Each number is 500 + 25 x the weight over its row's rms, rounded and kept within 0 to 999. Layers, rows and columns count from 0. Numbers have three digits each. The size before them is the row's rms in percent of the matrix's.

# layer 4 MLP up, 2048x512, rms 0.059, rows 345-451, columns 448-511
090:488431479483529544498515502486497503488497505492515538503478448548478460508512482494497549521547528464521511509523495491526529509460483546515486510484507482503514532476516555496505494505554514
101:441503460445505465497540467487509542490504501497489511504532480481484528501493558524499555487505520498507498501481513475490471467537506492504479497520476540531457490483476503484533522527486507
102:541515513468506496514500498460530491512510491531484495492477517475517451513479462507509508467497537513497479470532479505518493509521540536488517475508531505507479508529507534540460497501450461
100:532524495506534473502452509492455486479501508504496490544519511550466508499442486527489499499521515477501539564484493519533511559490478516484448467518467506502479520501488511507490488512498485
099:537441517573521453472504523469524499487512464488511528514504474498482501479502485448509521511515514535447507512482586501519526521513541478488522475493535501473501484508506490535491480509497482
102:491497515549502483458521501474501476524507488548481524480523493534479497490507503513508507476528506474491518493500505501511496474502514493439480519491532450492503535472505542480518514460483479
094:499471492487480495467542478486513522523463474489481512496515500473516512499534526523487507493500542496468545483504488525483502492522473466508494499505466499535505503456474528535493493460522494
109:495492529515495454526494502504476496528519499504464498485476507476506497464458472484489500511542534506472511495507514503538504489507514481466483442506527472506511524519500488504458521501494499
105:490463535527481539506510534494545507521482532504506495485510481493498530486511491528497528536476538481479469483501491459497487503479504546507486479531509505486527502508521465522519476516521514
091:542524508522487467516524487494483485525498528520492523478503456511520552458458504498525456503485491484513523472512459489465498494454518499495478509501507479468454505492490478483520511462488489
105:472478509508503480515496508476531489508465564482502538464476499503461524503530487494478465535489500538477461500546497507535541508487492501550530530511515520411507517514490532544510520498472508
096:529496508545470518520481490548504519485506478548506522550479523527546466515504482489502462489523499530513513521475495511527520525510474474495508507435495507499460552480529528533495515493487446
088:552479503466482505508512496533494489483487506485517494483486499518506535497500470504484530475516485503508540475499498485526466495520520544519498496479499493522538536435543492481510437486442487
102:505509533472513491505488502484522542489516505522516491491524491493479538516453497528538497482543479522517491451488507468470468482496474472502488486508494512491545539504474516518498439514514469
101:541503522454466459496504524492469453491502460493551492510467521563511526489492532499476515548519484512499502501471508451484511424515511487502522505496501527473498494513485545466506501531520513
101:476489511494485519506548525484499500514522467518470541500498531474488451491506499491469509484499538546493454479526492529476488480526536502500504496493531516503470535490516533488475494494493481
103:528456476524538469495562477503483556473531470477498543459530485452454489510490534535506469522536488505533483494494500515489497513469514488480502498501506488527539453471495499481517478517477459
104:510479500506500492509542493537539489516493490548530521502476482479489549518515479487490489501547498529498502513491485515475465504468497487520468535482511511523482556445484495495518499495495526
095:501530518511484502501537456515510510483536516483511526503525524488496475504539510507503503523520492507512554455515503472493486515503519467513537487489485476468521472512507521515521497480545502
097:560509464529489481466527501497468473475502507527512517465498464475505516508484506493523495481518473469548500496515531503513509515523496481482501481532536512429515539494475502457515501502502506
098:498514455511491522471504471562490499458495531482496512521498499496511502522455497488514479458533487523484490490473535548487487542459525470487489538502463481506506522472480486515498489557509503
101:496504467484480510512486526471509512513483548501477505516483475483513499519504556492468476562538501524526451522442484527505495481483509535442497499494465503520487470509504578445458536558476464
083:493489498469509497480438465519492485452513480487449470476516536499550526537514503534521471516510499466500488499472524516501493485491537479448508507521510468488502480489500523493500522554481478
087:514481487518515541503513526467515468506518503473503499495485487555515475512517531496529503483474507465501485483489456504536529510500491514448473513551504525473513508519496479489528486514464527
100:461497495499494549500531457493486486501462479510485456505475465477465486509445464499495487518557536532528476504521519483486514527512498459494497522532502537549510487545512553488526520520504525
096:476489508526500509511504509537523518471537486513479484480484508479486460557435509517495490501489487468542492465498520470546489494559485456493509482511519562501454495491497498520504503459514546
087:537498488483492493536514484524483498511484523536475489509532484532472479498489536513540570508528490521502537561493509516478460485521488518510494475500496484544536489464474504498510548464468466
097:503534505452535507482498486510498483519502504493479510484505498465466520520453493507518541515493509477531491483478480458452485483510496499549495504482513492508505462486460537458505501526507505
100:498419457524498462517496480489493498477490509541483475529488527503510486536472527467466481531500457484556508534505463492499502546500516478490521486480515476532542494512538499501559553467481493
099:508477498470478508493515488513489492498497498479524531480487492499559475484515510495499576511505486500468520531503514505488437483520511494481509496483495460496490527485489524512441503523506489
104:493515498485527475489506524480557475488496501521513496511477503515495482548454513527486511488495498466510517520510548532523480525513512506507452556552477496521477478519524501498531537477509511
096:490497518482488488474516481482507484509518542447513485517508511548504508485528583503529457511504492515501519473489512515497521522471492516488490534534468486476489476520504548492471491482494516
105:491491512523524475495542470463526485497514483510509472492499504464562460538471490531513535459490494508503532480552508539521539468498452506505522478508534496529480480506478516544538511543502524
101:511497519515467518499485543493468503499474537480485493469446508484476494510468542523475509486508518568510500514502490503502541507527516500472522506502446529501506515504508484481481487490537466
100:484551496469499536464494517551487535456485481513506519498476500478494516526474447503497533477518517519497514512447511474498519528461489470484525461509516492485501563499538533501472514466482511
103:486510497526499490483488466507551501460521517487463475509513483489548503532536492495471539474498495455499517485512496498492482478493501523460486482454481500529556522461489493523503520477492516
104:489455484486496498518497497558536468502550434451459502540474493510466507510501524550468551509506518463464512515486559483484493506534454478496474480516488506496452496497458484499511501533503544
099:497506468521515443500503504545491515447506533511546506498479481495538440459534484473493488479514503500462500518504533504500494513503473506474505476512495486512492524478517485478476504504502507
103:519459491529496478514500499466500499540466519497492524476485480481499493531457532511528447494500499478479508508475502554507536481433471468456496513515535480499469508516493524506466488449506527
094:547504533462446521502483538494502486531529506481475539512497471489513533512501501520516498511530501482464487456484484486515509452503542558496513493503491477455502489521529476515534520468502496
107:508505443489521537484512498490503489494534501478529480508502489505492536459510523529481546510513521480438484516515507478554486519490508505557462481521530514435519485502464537499493511524483540
104:454511514544472536518496462498532495490491524494493536542506476515472477477511472532496515526480456538473503493472490494503507510494518533484503480481492500487530473513463491514513515470524533
097:503505528482500494484487492517482526497470471480480473485482482520507545497478506527537525484504524509491479495554517481511528529485506485542563539538499536474500496518538515500522466480468519
090:524493519494476532516500547549518510478499460495554481468528470495497507443482522497480477501524524459496506512489514497523511531498495474492489459502473530449490494551516486495492527460506530
106:520480467508498459489470495516495487493538474482449487491481478509493465519520581491451504491541483510530491530491515520472522512507532489465489495473481487534515530467479504504481470505555498
102:482487488516468510442504452555484531523507511514515543476521516462497550527475483489472522556554513476529498521482510496474547494493463481496505476528506525492508498510477489493485522525476499
102:483507480514499497492493524559476511502502536507510452480520542513510520507511524498469510530507496499534496539534496495509487471521469457509514511490484542485515525516472475538484493490509525
102:502500485509528498447456522501506548456454524472541492508502509498495517472518484485507485494496445501542466543488462492486515496522492522528486512530512438533537524471530482494510508469512477
086:511468481501500511433519500548478483501525519497491499508514481487529497522545499460487455491487521475524512527481484476483507472482526516476515490514517502510434518507460493519479498522493531
093:501504502522538410485497506525478499535482493534485524500500507509505474528476482490533501504516498484515541495504552472457513538570493487481509474473499492528521500506509514493485502501515494
093:504491500491473492494503514504525497522501505447521477516479481506525499557483501511501460556479486440476487487461495490546501500474514499523522486497511517524498464502526496503490465507506508
109:510512511500467519530503542530514501521491504513490457484485480424506489498497572517501497520470498492522454467517530525487508470471524540461507506526501517497513459510489531531552498505490530
101:501503524500444493485477523495475520527516481502503517480456505525527547497473479508505496496501511511484520520506556499474527517508521557472486480521474469521498460487558474520522522457487508
095:524510472490518516487501465516528496494491480469519557492505500497489476519460516495439484466511537532520490536498503520486500542512530499492483538496537504519504502459513500498492490529460484
091:489542489434511507483461547472524478502515454523475506465521504472493500530509517446491491485487519485461493493500483480518474480528505541454495471522523435491503529514536540500530485530553491
097:495488470529493553475458508517519528540484552490500544514510511527500516485522544522481514512490532501467506497490485487465511499516510481510492514464524573486464506537508461476519517447497478
093:507450473453516517494532534496519463519481503504466474535481495495506512532466515489503534510533481538459525510499495518500467499471489450454510495519484495543479483456471467522453526482505542
107:510527487487475517487472495520518507475509494510490435474477538507522528465503492582490515460551508454545572465496469492530485477489469471513521526478509524482521484525471523479515490531489490
105:478521484475508464495483512536481470526468537460527531473522475473538493482474563498491508477520483493462487477517494514520523533549498502452493535490522496471508526482466530479485491515524453
096:474474468503480496494473488472482497517469533491463496522518549480469534507513480471542491517528462523515502448532513563456511492488475510481458463542491485491479546494484522514484479480486466
108:479492507542494498527508502517499504518533482513510510503513451514557496461473551488504498514520521469475505500504487549503484464494484510479523470470488480532487484501476498469497528488501502
097:512507576468495533510506480510503487518512437552541579536521525475531534484500499483464470479533489464450499488463519489508486521475456498481534548533515494474493513571527481533497486469509481
097:469520477508503472441516496493472506455511514536536492490510543511512473541528475547474498503456448487516491539500526506507517452562507508484468518516509483486491506459489518473482513520495504
096:509518519526532475442573513532505466565472504491454465501522528470532493499518520501493473508479482516536450506555511454491498523527522520469482481466489490506490509530478511518463507514474513
099:464486535511519525481473508503512518505467522490523518479477455503506471486459483490430520538496476484520504515526511472556501494498530473487485458478479529523478538472522450490535510458445529
096:467522476492470465501537504471528471538553485476499507507494478470541474501492523457468466473481504496500514507546522512529511498515536453513477506538512477540532500522512517511490529549535477
102:441513461466478478504474491489441489490481494521538486520482523527438496503487546503528503531507504487499493444491507475480509493507516521474520499478531543506539498526502501484509491504511466
100:472479497540469465522488539478465501473517511465503505493477490485506492482478506486459499517475503502545477505493503525491509487518537461457497552474493528468479525491527517485517526502505476
095:521519531494511515481502474517446501524464488506494540527528525483548523516477478533536488506502472501524541535461509518456486538497464494508501483503493514507514518467517505533532510522465480
099:494494496469488548490505494432478500508490510527523519485475535477510523469489506479511472519526498544514468541441549519511504475458471498498475533509464554542546476519479524495473478500505488
098:523474536493506500499520466458510484501489437476519489511505498520510516503504514505458563464520459521495515486480494449546492501485513521520537536481490491499487483519487540532547554519480531
094:443463501518474538517507494526460473527506449490532493464489535516486518532481479505456496494476539511570508523514523499547497479444506520484518506530530500482457483504547517524513487520519509
102:483471489551502473479438527490513539543499534501495540487467474489489549483497496481503484434519489485501550511465510487497552572458497525508475496514472468510520504528499495468449488428534489
097:473441526488496493502485500483502489509512535492502467541486520503515506495543488504525506487515509513454493499468508528454493460525498577504507485522541480483508464508535467482497524491526520
094:506505495478507461494497497527532483514486495493514541529441494493499531489510487485507465452496494509501483431463494485510524532515468502496502524558518495457486531475481526526530537443500507
096:490492503516531490435504485521504539493493569518468487488529482504501458493500510503488498503508466551513465507508493513501537517475512524507501465479558528476529487498472485486495506455477528
106:528481523539463487494463478502501507544520505498502500494499491494524513466490526489497522493477506506477498488506515501520505549480492469513494484506469510499542520528483528472503514484508482
096:478484501466458506476490551487502508518509506499511506495491517503441511507541484471470466436498536478543510527500468501539490439512519507494454540549468501492481506509484517479478420480464483
099:475459497508493492458508476487499516517487502512510463454506494532515519524547521538516484518451477525430487514500503499492514501465491479487467494512508449514463487505487492527514481510442506
101:478511519503514466468526515512474497543474497503504494484489487466481460520501480522470473510517497542536504433524538505491518497533435503493478506470475493509520462502506502473495509512525481
098:469501474500515503499550487529513481460523518522499509525487509506496517513485515497522523494563502505479507499480498526478497493551495525431489479491467530506507486558488516470538503503487473
106:507504490495507531473471551513468489541517536532510525509489497466502500548494466519494494501501481500514496497448503487516526453491478496517503523444546514481490518486519522494494485447464465
102:485510528506486535489490496495496481535496532496502481526506499559524466487465521519478517471537520493515521457494505503480494530496403473520533482490505482475482491478545440499528516516448488
099:488511489507480530477487521489494486478506521488479508557455521508540492517525484486501503524540524468506490482499555529519526524469502539507526473490536436521498534513520503525493516516538518
091:496479449542488513492533510505515464475519453503532497531551507476495481521452519522534525524502510492500509519496488487530501505501491520498519497501473534500483443462467501459476531524454495
100:495485506498522509450523463514562524477492502479442468442494475474501512523553476517547514477491484474472480519539509521499464471498505544461516522537487490527505516487530508512489544504502466
092:517535506493507521495519529551544482492482531462512562516486538535484442527503495520491557450485497453479507511523556486487518514514461510538499486482476499504554524483504537490547536516505519
100:497489489536461495507478504498468497541492489481495509479490510536470518513520487478506518480501501473518503503497512473466502522498522454496541499510520584499515473524507485444479481503484443
099:473494522466472517497485458528492517503505475543484467513483487511512474481472554476496470464488474489436472506546483505484531516532499489543532532434509480497476478460526489486493466511455545
093:457485482467490456524476453525503517520496510497524516501464515471485524489467527479523541496515488505495479502432525521523469503501489524505464436541475515472513509514474476468496506534494530
093:531512501512491487513507484496509434508493479495539444493543534501463498443484481490537513514497465515509533516477478491488505527460495505470470502505479503532458509503496499489497468558510480
104:470470495520483454487514502476517546514485450477504495509524469534499496490481512513474500458514461455508501515473494542528474460542527511451508497502549484446493490518501497526483505524477517
094:493487521499477503539518527487515524507504481472480497521471490491483491519509511508444459482559487488465557530480526517518497518470504484501453485487528467482482473475447525498506554537486477
101:471489468506488500492467540439524467514485505501501476500489504523499543457481495481488506515464484481495466495508537493512508487498476473498518506493501490465513484495507482466496491520516506
099:500468478536476514498508500551508523498461487512450511480495497493521501482507485488495513506533462487481461484480495507493476510438464513527507486481538496500563501516544515474528536526509454
095:484529536480514497499532517474455498465462464465474520541496528501476474532469464542457522503520519510470507476504528516495490509475458496458533499495468514494499485535516507452544550486489503
112:505534488500496536487538542472510492498488511417479492486500509499520500484502488435546515511536498469488464545503513503476499526521476514535524487484509471549493527500493482469489505501485509
100:506488519483524506501461474491562476499512511490521526503539489518514484481511476477475542530523464524499483490519484482445494517466490500480504482519466491462531539527465498501469493505493571
096:482449491485525459483526502512490514496488507498460455451487519502482449530447523470498466474526507514484509479525484509524482488510506471502503501494497489529528497475518491526473498470486476
095:485467502519498485470512529522486501492552492498469527539478506484505469510519470532441508480481495502490471494503490528523524519515513515481485489489531518477545511522498508493487494491474488
096:480501482488466529541504512481517514469462472533517490425513530479507435495488460504498511553502516497506459534478504499485500498481520467501544498467512529504510502509515506491492500502483492
103:512464504489483514495505521493469507501499513475470468497485505471479527540490525489535495454503440495553486547544475505540474499491486522485527494503501514517507503449471485509476491471524474
101:498522524472493536477515516497499500456484500498468499503454458516523509511529508491481507475508525507527484491516512499517491558512475451472474532504547495506550518507517508509542495513487504
096:494484514521497512540491504521455473490497483544506491454543454455470481531472458456443490469471472541482492460472507506509514479502470539505499459493521467542447484503479523491453483471454479
104:482516502478473519491536482505514483545515514528498490555475489546480536516486513517503529501472465492479513472496513502528507476486488535502544507517508553511526463480516476497488487502535499
101:534472517506508526532516438484459520469483495518464517523495488526429562545516495488501485513472475502512465517479528449475517513521515521458537496466474482507515463473522534512477478492492514
110:488489515518473496497478497481439490524483523499514468510498485493496497507481534447486471455520500477516515535533488544543494479474514546501454507521512478499510536506465544520467479501524487
# layer 4 MLP down (transposed), 2048x512, rms 0.044, rows 345-451, columns 448-511
086:498507508523463506500474483500477499480483489440517470499533454488500518503495467517481476490484468550509485517476488508478483528509555465485509505502464494486510521493479511485489509516491509
110:490482489510468520530490485501512505512482500508493465492467497486476528458509494511512443481465509486509570554453474485535487491509494526498513506500538502477500506505507514507518475510480493
110:466483531488516463540511470518511484501571508603522511492483499530517481505501496517514512482530518506505522463486517490500466510476491552553500492489511497493494477495492524517437526499465500
097:495483491509490499540476518506525488553514502511516507526529532487531463519526538533528497492515482509510514487497504500526556496496507465481489478517469509477487475459497515485519452554495505
080:543511494469471465486492523437501497450528515532491501526469480487499556474512504530503469547496523546474538489489527503468472509471443513528489505511485474523526470488518494493526490500506508
109:466578477529492484504505459502493504523539530534495496556491516469527488505513487484460470502490482470451468472538509503513471457509503531490498491493511477497505425521509499540506498479540548
094:544498456515514534524473466519491485516514562531521510494485546473484491524472486501539494579495513505493476533515498485492503485519490499464520472500515483514514486507506495478499460531475508
122:523519530530495511512498529496532494530501513513509503482551486497510475488539534531499522507495473484480550441532497499492525485479494494536516496504477485521512571462513491459484516556517501
090:521478527502488482543482527570492512516505507500505475538562489529496509505551497495514494480491465497504456512511533492524463497480506526499474504522507514461487512472497495481521504546441493
104:470514481505493538494471483482471472490501490491499511497495447510491514536513487488474509517464521485484479522487431496487549507480464513515510465484489483480500469490485532449462500488499484
094:504508515519504514491506514509490530483536538489523469512483491478466513513460518497526458529522465473506496484450468489518487529484530523523531555503496522510480541503484492521468528523494475
098:450525502443499502533506512482509467514486462488481471460483498539487467486511542418478475469447488460528474474519486505519520507517506480500516526531523515472459487492530480513487483490519495
105:499509487490501537557499539503529525487486508517479479544488521423482450491487522452514480523512476506490455518510488492443515538502486469490526502479458457454503564513542491430500491488545526
122:454475504467536486498537506551463478484475472481502525503524497514511499532491514531467505522494492500515546519481454483454482491506506521527521519471515505508535496493511482469480498507490508
111:515568469466512500474502487479494483491532504510506464516493538469501468448536490504480489461475513513546522495489520507470484506522500510494499474528481472534505547511550498537483492507460487
109:471539514501477519509465529526475511533496497446501521502492486512534531451503454526465493498491498494480515491511473505522516552494496488512508499509486524519518519478497517502520551491503523
114:508508506503505536517493535521484490474493475485422499464467433477544485518502491553482488522517489527477517502526481555481533491480490544495476497512488511469551479485478525497479503470532571
092:506515488510462464513486507506512489510512477472504456509504493510493484512487555429494491509469504528504509510502530513532513487510536522497488484560486452545469507503512480485519470480479528
087:523516500509446528509503497541460457513501480492423447518482512462544494494511488518481500498406485505509474474495485501504492459492455485527471534447477481500502471478486501483476516470520501
092:518506455428527488509513541498478539559511485501520476516524511494507487489492514507535502483534507555505506518491484529497509513522517544483538486511470482520494451471489490527556485470531507
100:495500557511499524523499511535455480506484485476519505500466540488499473512515512521511526467455550513552492481470472514510478479462531474537550531517495550477476486458482496494499495514487518
102:492444484521464501505527511495546486501516474504531503494533519533523541485523517509520493493477545516470468526509524450516501523489497530522513485519503529514461495467553469501538471511503523
112:484466442492460495494493468499467481523513472551527506499526491484497475498433556452526546486492526522509515479495491497488498498473514509529531496460513493492512519493498495497508549528469493
103:518540463438496527539545487521527487490507520521489518448492571481525518522483476492469510492506511470497524496490509516499501485479506487504517489470493497503520516528525507463496464507497486
097:484524516464453522492508518518555554506545482505448534511512540489487491493479497496500470527497515458482501503491542532496495529465518491503450478518450539539524485526499450489476486524512528
093:522523533506486521511516519519517493495488480524533528554533522460515498546493528481520479510497459496506506547510480491435477487509485492475483476457487510484472488516510500501454463488495493
107:441503489477471552520450515451489529533443465515518524471489500496530482460498498458510500555488464498465506517550512513502484464500516518511508514478502518506529506516504492508510477472525514
095:479516544519479549442546523493509523500467462511469499489485501482472513467477471568522511467500508484520462492511505481467533514463540492485457483502530490480509462525528503528528490537495503
101:490491508470508513516425507462544547474483492568532512516544459480451501511493449521513515499511466465501477493516493547449507539470517460527497529515513500493538535494544461541514490481472487
105:466451487493492487535504502503535524484497525486497480508532507441537495482541487517459550486501492488508507487455523479459562514500516483498520496457509468463493450510516517539471504486499547
099:522520465474515480519522545493525523523493487515465552498516570485451530553500522492538464516528470519496494504489537537507547470476486498527500469511496503510494529511511480481468467497500464
082:491504467500462509491469504487503475516507477514459509511539504508489495507512516509495523501524494552506529497564481489493511477495503507523492471504502456512516556542528512479505472495501488
116:481425508508497522557468515497538544537505464519452482490517521467467487468474487497485496489490480512515459474529437547530528523469505490453513532495501481531488529508499506522550529517522463
090:533506518466530498537495495528502517528461492503469457498470542521462494467457493486516518519510510453537526498487495468526511478505486514511448476480540494425478501468510516503481500511456543
104:474478497530494486533441517527499537487514497495520487475502483443519549533468520506448524519460500524486481482511523503505486483498500480457532512472493529524478493494471494512467490435464496
113:483539473498518502510479521477510542508493512475504504482479500503500488513457519505457524497508504510521534525508492500497489460491505475508463510513503498512478478440486517484512470485539510
106:519458552527535481501498464531469478487555508511495523478496471561486512540519503496478487459482501506501507505492502494496450500502520499512478530493467453493461485520501473496505542486501472
119:504497519512494489504527526531477514500511551510506500491520486483502492506491531523517455481505488484486500512530547478474480518486531494524429474444467495493482515508498462470484505545498468
097:473521485481479504496453510473524478498479491475515482460489461493505511466491493540495480482550538529520485501498521504508465505488529523506491458482491505512529484489551565479516442464523491
089:471523519495507521521517459530462501503498538503463530532468564490512476461529459514468503521502498537495508479524512503490460535576488493448489546489488467477525508534481500461528519490497451
110:499512498530506513490504462495474499533494512500465527477498481507482481506529487457525476496480514526493489495524542534463502547466459508468492503497470497512487505536480430532474493509510520
107:466470510439474503473481465484494509512521481488507503526499495448545457507488475468495505490473501533517501483436515489498490502497513494525519503490540492452513449505531506472446568509492496
093:518485509511522499525428439537533522474470467489496535499490511511500469493484502530489539475513469486473507504527491522512495508524549497478486510469492461509468484502495527478483538464465488
092:511483517545537529476500496472547462526447464527487484480477511533523488530492498502532537508529519512475537502509513446492457518470502520528522546522528494505500454544531524499518512519517504
110:454465477464465464510498526528508551483565496502500524530469522495466553484520529517467478520548488503516513491520505460490493496530527499452470493476506512505457482530482439521489474480455533
096:485512473505522502476462485481539510485522490497518563506471519460524468519446475517550511487459501504507476545472498480525529475531498526448481494471536502504527551482459475513429443495483483
089:517478466496531475523536478497498498483481558488430510469494468516488476473487483517489465455528509506492460530476513475513483520495498516478519518545511531502534480490468526527471517479482504
090:533483502509509528486507529484540484489544487492535483463540514496502515486471513509497511478506508502512511522486534506520509490524489468493497506545547490516502487489458466515491520499515507
104:513506459467563502536532503507502527525506510528500488474472507508510488550505513537565512501487520498494479492474481552470482454544451519498463507473498473519473528489479521480539533521509507
126:473468503501486518541514530509489547509484510479468489493490498548509498475516457515456512514464491458528474484509493492502462517458462460454430494507502481488483526503541495510483486521508495
092:503496496471491480489511479511495523508482494452535526465495503491524548517531507465504523550528519528541473489493504430460540528504466453448538528478495542498484521528529516504512550501463467
095:491502476508475538472489514502448464470552455482497501488517519472494489513474452469524507442524502482504489506523485511498542475504499474466477501483476476513464505458469522494479461532527488
102:519484501511534508501512530497501454523499465485505518461491526483526467465526505489483458451475549508479479532498504456507489498501504546482511496471518495524500538520475511499508473522495500
096:535473491521485437515469503495497494491481465500502480522526470503511459477507485515551543447531478512454530519504452517486526483544497489484445487465521527464530527521528495515522541547475500
091:514477513500505510559499494525486476496520521511511520486513505510522501487533500496550537464527544500497515511524498525499472509480486496515493469493499536553459494488499494467516494503491484
083:465500503501452481528477513483497465492493527515513520483512518489475483528518474475544491570523501552522547552532477516498498475526508445506541520539471510520544517537475500493495492468471534
115:482490489493497501493484478520474452499499507516538524466499568500528501499509467497521502500470501499491478482519508480512515467502492507490516531495502514500542517467552529475496501517497500
113:531511513475471464563491506486485510505512498494532486497483464470486519489483494489491468519517505537521479558504469514504517526497531488513479482485492483507495470495513475497512526506554506
094:487500492498509527531498526501477474513510502529520503518520448429509519475527453533500461511510470531489476474477518480447497542473448520487485513528520495522507455502510453573505516488488524
102:471507493500521510501492475512513557506476530529539499446521497524480482469496522557508492512541522523496513526426540493490540544487452487514506532469529520532502510504517546495460484479493471
118:454451512467541436542482519499515500466497500525494546540496472483516476507491485457466458536496473515469474503497481473521492497459492559492503513479497523487522489516530546494498508497480481
094:539498533496493515490485504531517489495521484529475459533494526528494476482484502513505497530490487511553441501512470478453498495498455501485477504468503477482514466449548474492514546488499527
102:495474526506522494480541477465482516511486498494442516478495485508526510520487488478513490492492486544477471489477504506502498528493460518462459476518513492482506500487525477527536452498510480
103:498519479463498488531490476509503519452520460447507498490516480507519527505509483493506514500439510545502528519515450506523490484510484504470490500550497485499498544484488513510500512472521474
089:470503501498522516520476485494520476512532493521497515497477511491497523507500553445497492491465506512544526517507509469478454480495510467483504518465460493480454462524524470490545535521530523
093:494478477481479464502477485466500523541515449552497485498483537495486496516463528497500485456452472483488489522511509498481473489484489503543509492515579491489530483493493461431470477557511500
104:502484469515496494505479549487475508527508485533550543533525479529498512508493492459509546497483503543509485518479501480523506509468462516524531484478517493496494517552515488463483482508474483
098:481508488513510497501451468526491477500476491522475512484496480518507499547481493513513495510486495544491526499509478492532508478491532552520540502502509517466485498538513514546501494529497492
098:489474511536465490496470478551488487482531473478554446519576519475506525496529522474479526517495488559497545472488506512520456447498515490500530542492515530521484474503513496496518537461473471
100:490526534502542484469518468503487464485488460511481565536500519503455535521529511437493578517472507513508537482498494492524486470486499499485503501517520494511514482462484500491496544497489516
109:493480504501517499535476487520501519484469518466566523523522518511473484532540485492490553540475529491507502500497509503511514461512487512500558494490508481501470494458514521538481495507509507
091:471553484482522520444483460452542446503517516569461511504512496466475446502507545498476460497483520535490548495538538516519524535529493458534479516495491469502509475502522474488492510478550526
096:510519509500534533510464523518541510509496526473508503486484511482498493528473515529538468512515505526528554492534527473498468512507556518486520474540512488479494514530517540516520497518493555
085:480469505481466506475525472524497506439524495484503484483489438544496502514473476463539472483515538477474556527544487463518501501479507519474544510556483474524529527502530515481464473496465496
096:484535504522498521455460529485505517504507546524475496499458503512511517498507521479472500529489537495500538508517498485536469524532505484509492453481517497504536522510524459460496460508489503
089:539479515466500492502500498502494479534512522524495510497492467519488492518501508482493489495483507506456473520508516544463544492512535521481522491530530509537514500498442482543494438495496562
103:512516527527479501514482500457537493516521501521470505486463546486521515481509513467432527511490505487504521501475476504492499455514494491516504512495460466510499524498538479525506507489525489
082:562491533498563536533473493542494532516496517471504552475493505485483463481530509487517483527530479511523495477470527498480509461518489506539475501495466489500450471503511475476536507496470475
096:434516476526485475509465481533478518499453477495528493501520515540539462498516521455528498527504490507497543498534453542497528493497497511500482496562484511481537528539491460501475530520507478
114:488514506487489516508491534515521488476501461482494543488517508468551488476508486494468474505510497513494477473501509480480489517486504513477519446436458512504511509532501481550474474460508463
092:472459503521514504485477509467509519479452481518485501510501540515507486515478498484431509478485458501490502539484509513540497487488510520553494546503506505492493494492446513521506505539501516
105:476518594479549485525466496495518541518522530453511466530529508471478474494556519510472484535529511496537503473469487529512490498545527548529472511494481505459501554493497492501452526536489483
111:524493503496478502452536510514493493474518509437494475491520512519487505463506541506477457479473511511489498490507491490469495495537515503503502517502508467452517485509488460507535544485480476
091:530485493466505533511526467519510506470534494492516548479532491504511488514509463512502435539484511481464491520468478487508467540519483517493450515493462543539531473465523492505521521483495502
105:465526517464502527455497575485522511550545498576486485481476509507455493477442484486459484491500476513519440566498509508500553499491485495544512475467506496535523510480551491538569527500513510
100:552504481488506535486476498505551502543509500469485511502504476475507516506532510508492509525492502515501497463504470506486498499542508492522470453522540479458516490438482493462502523516476514
118:524495484453466494532462481473518481469525468469477437490518457476490529487487477487502534483510519489486516531496478457496520492535491533498512445485495468491457485507564470495488526478508485
098:483517486512493460479515517480524511501496477471532523535484473527554527511491513476502493547530494507521503507500491491452498535496526472493492546518510515517449504484555503497506477505496470
096:465522501524504512526500521511495519501471513493481515502506523496508495496478508534529480453502482475487470501505483489511471527504455475472505548483487508511412502498478465515527514504489486
095:495500523528487512493513474484504455486455468480479495492520467519487517522543483547525530517497527470478493463527459475495519504492504505510503558525534499509513450444540516493526498498519481
086:478508484452519539501488478478498495551512524495497521523505519522529513492480500501511489499471484489462517444499518473544498528475494500525501518503496495511476509513486467511463524512444511
103:479476503495517479489529496443497523499482496504501505478503486505507497499488506484506526527537482511497489496486467492496502529487449506499461485509503511525533424501465502466444499471495488
118:491429521490506485534456539494468504538455536475489466512486514532471503528490495508490491508487466474521505526519491488497512480512523466478448481506508498458527517520515526531431523482478488
104:527500518517504475517524509513539473506505510528537526472460549513467499424477521491460521475470530530477534524563449462494492483528455473522531498548504479499498475496506461479518483510507508
104:487496500481529539526518532519517484472493519498474524458532481515482512430469499512500506512490536552474488483495518475458465535519532520515501491558522511472462475483500490470485494477509476
089:491510544511494494507484485512469521489547523445497480457542464491511521514486522539533523492512491534509505524497507510497475506490471499531494410485492494481526506498518521510472493547528498
107:460487487486497500499537511542453498538488504503489492527465520477501512514514490508542529485503482554535552490496474495498535535558530473501480512495491480507456495484501516469547479547519466
090:480507486516538475531498546553494494519490509475472507477525491503496476455528510455484511487492529536465457516495524529533458513448492468513520487553516486521508497495518502447470484535529480
108:485497475506521486467466476516461493494530483505491466465512526480518476466549505456499485490476505490522518500506463491513504473497453488518464482471493477470513525457467508493482487523457479
092:472465458461517507496470490486438530503545491450514520480532492535501492517506509472477467496534517507457485513513483495473511541521486493523484509503445454493551494487564503487498512480506537
091:462494513544462462499521508505509474497467482550468537466476492495485503490515542491474509510522513475500515520525532475488454508477511478549498513469468535466508501505489499489444517498547522
092:525504512500504514513468510522500537496482547443493511546526492493523491520532503514491523490549471517517495528486471512484474505497522497484501491503471477525561501468503534523516540473516490
118:509566503503500511506520530535491531499502465476471523523511512512457483479489521501499539488477449502487477479503468500502487456513518504554486542527468483513503490525476538491462540455492514
100:537473507494497491513543513503480517527510516496502526533535534491473473476468556552474470448495514489526555506525502499467502553491494482538527517485471486488441537498486465493512512488534484
125:510512512506537479518470500562466521503519526538522455531482497553509470447503502534490529534476515540486501481491488460495531493498485499474505480505504502505473537498529499526489466472512521
087:469478523464530533502492480437472528506472470484494487495511540521519475525499505496490479473513490501494492460511514467507490536499519516488515489495552478479455492525502520511486501516535443
092:511463497514503485529476522466441503500459477471467510519486501463481521450551508466545490512467458524454477469503485538518482485508533491479465465514487483476468472507530483507505502483532475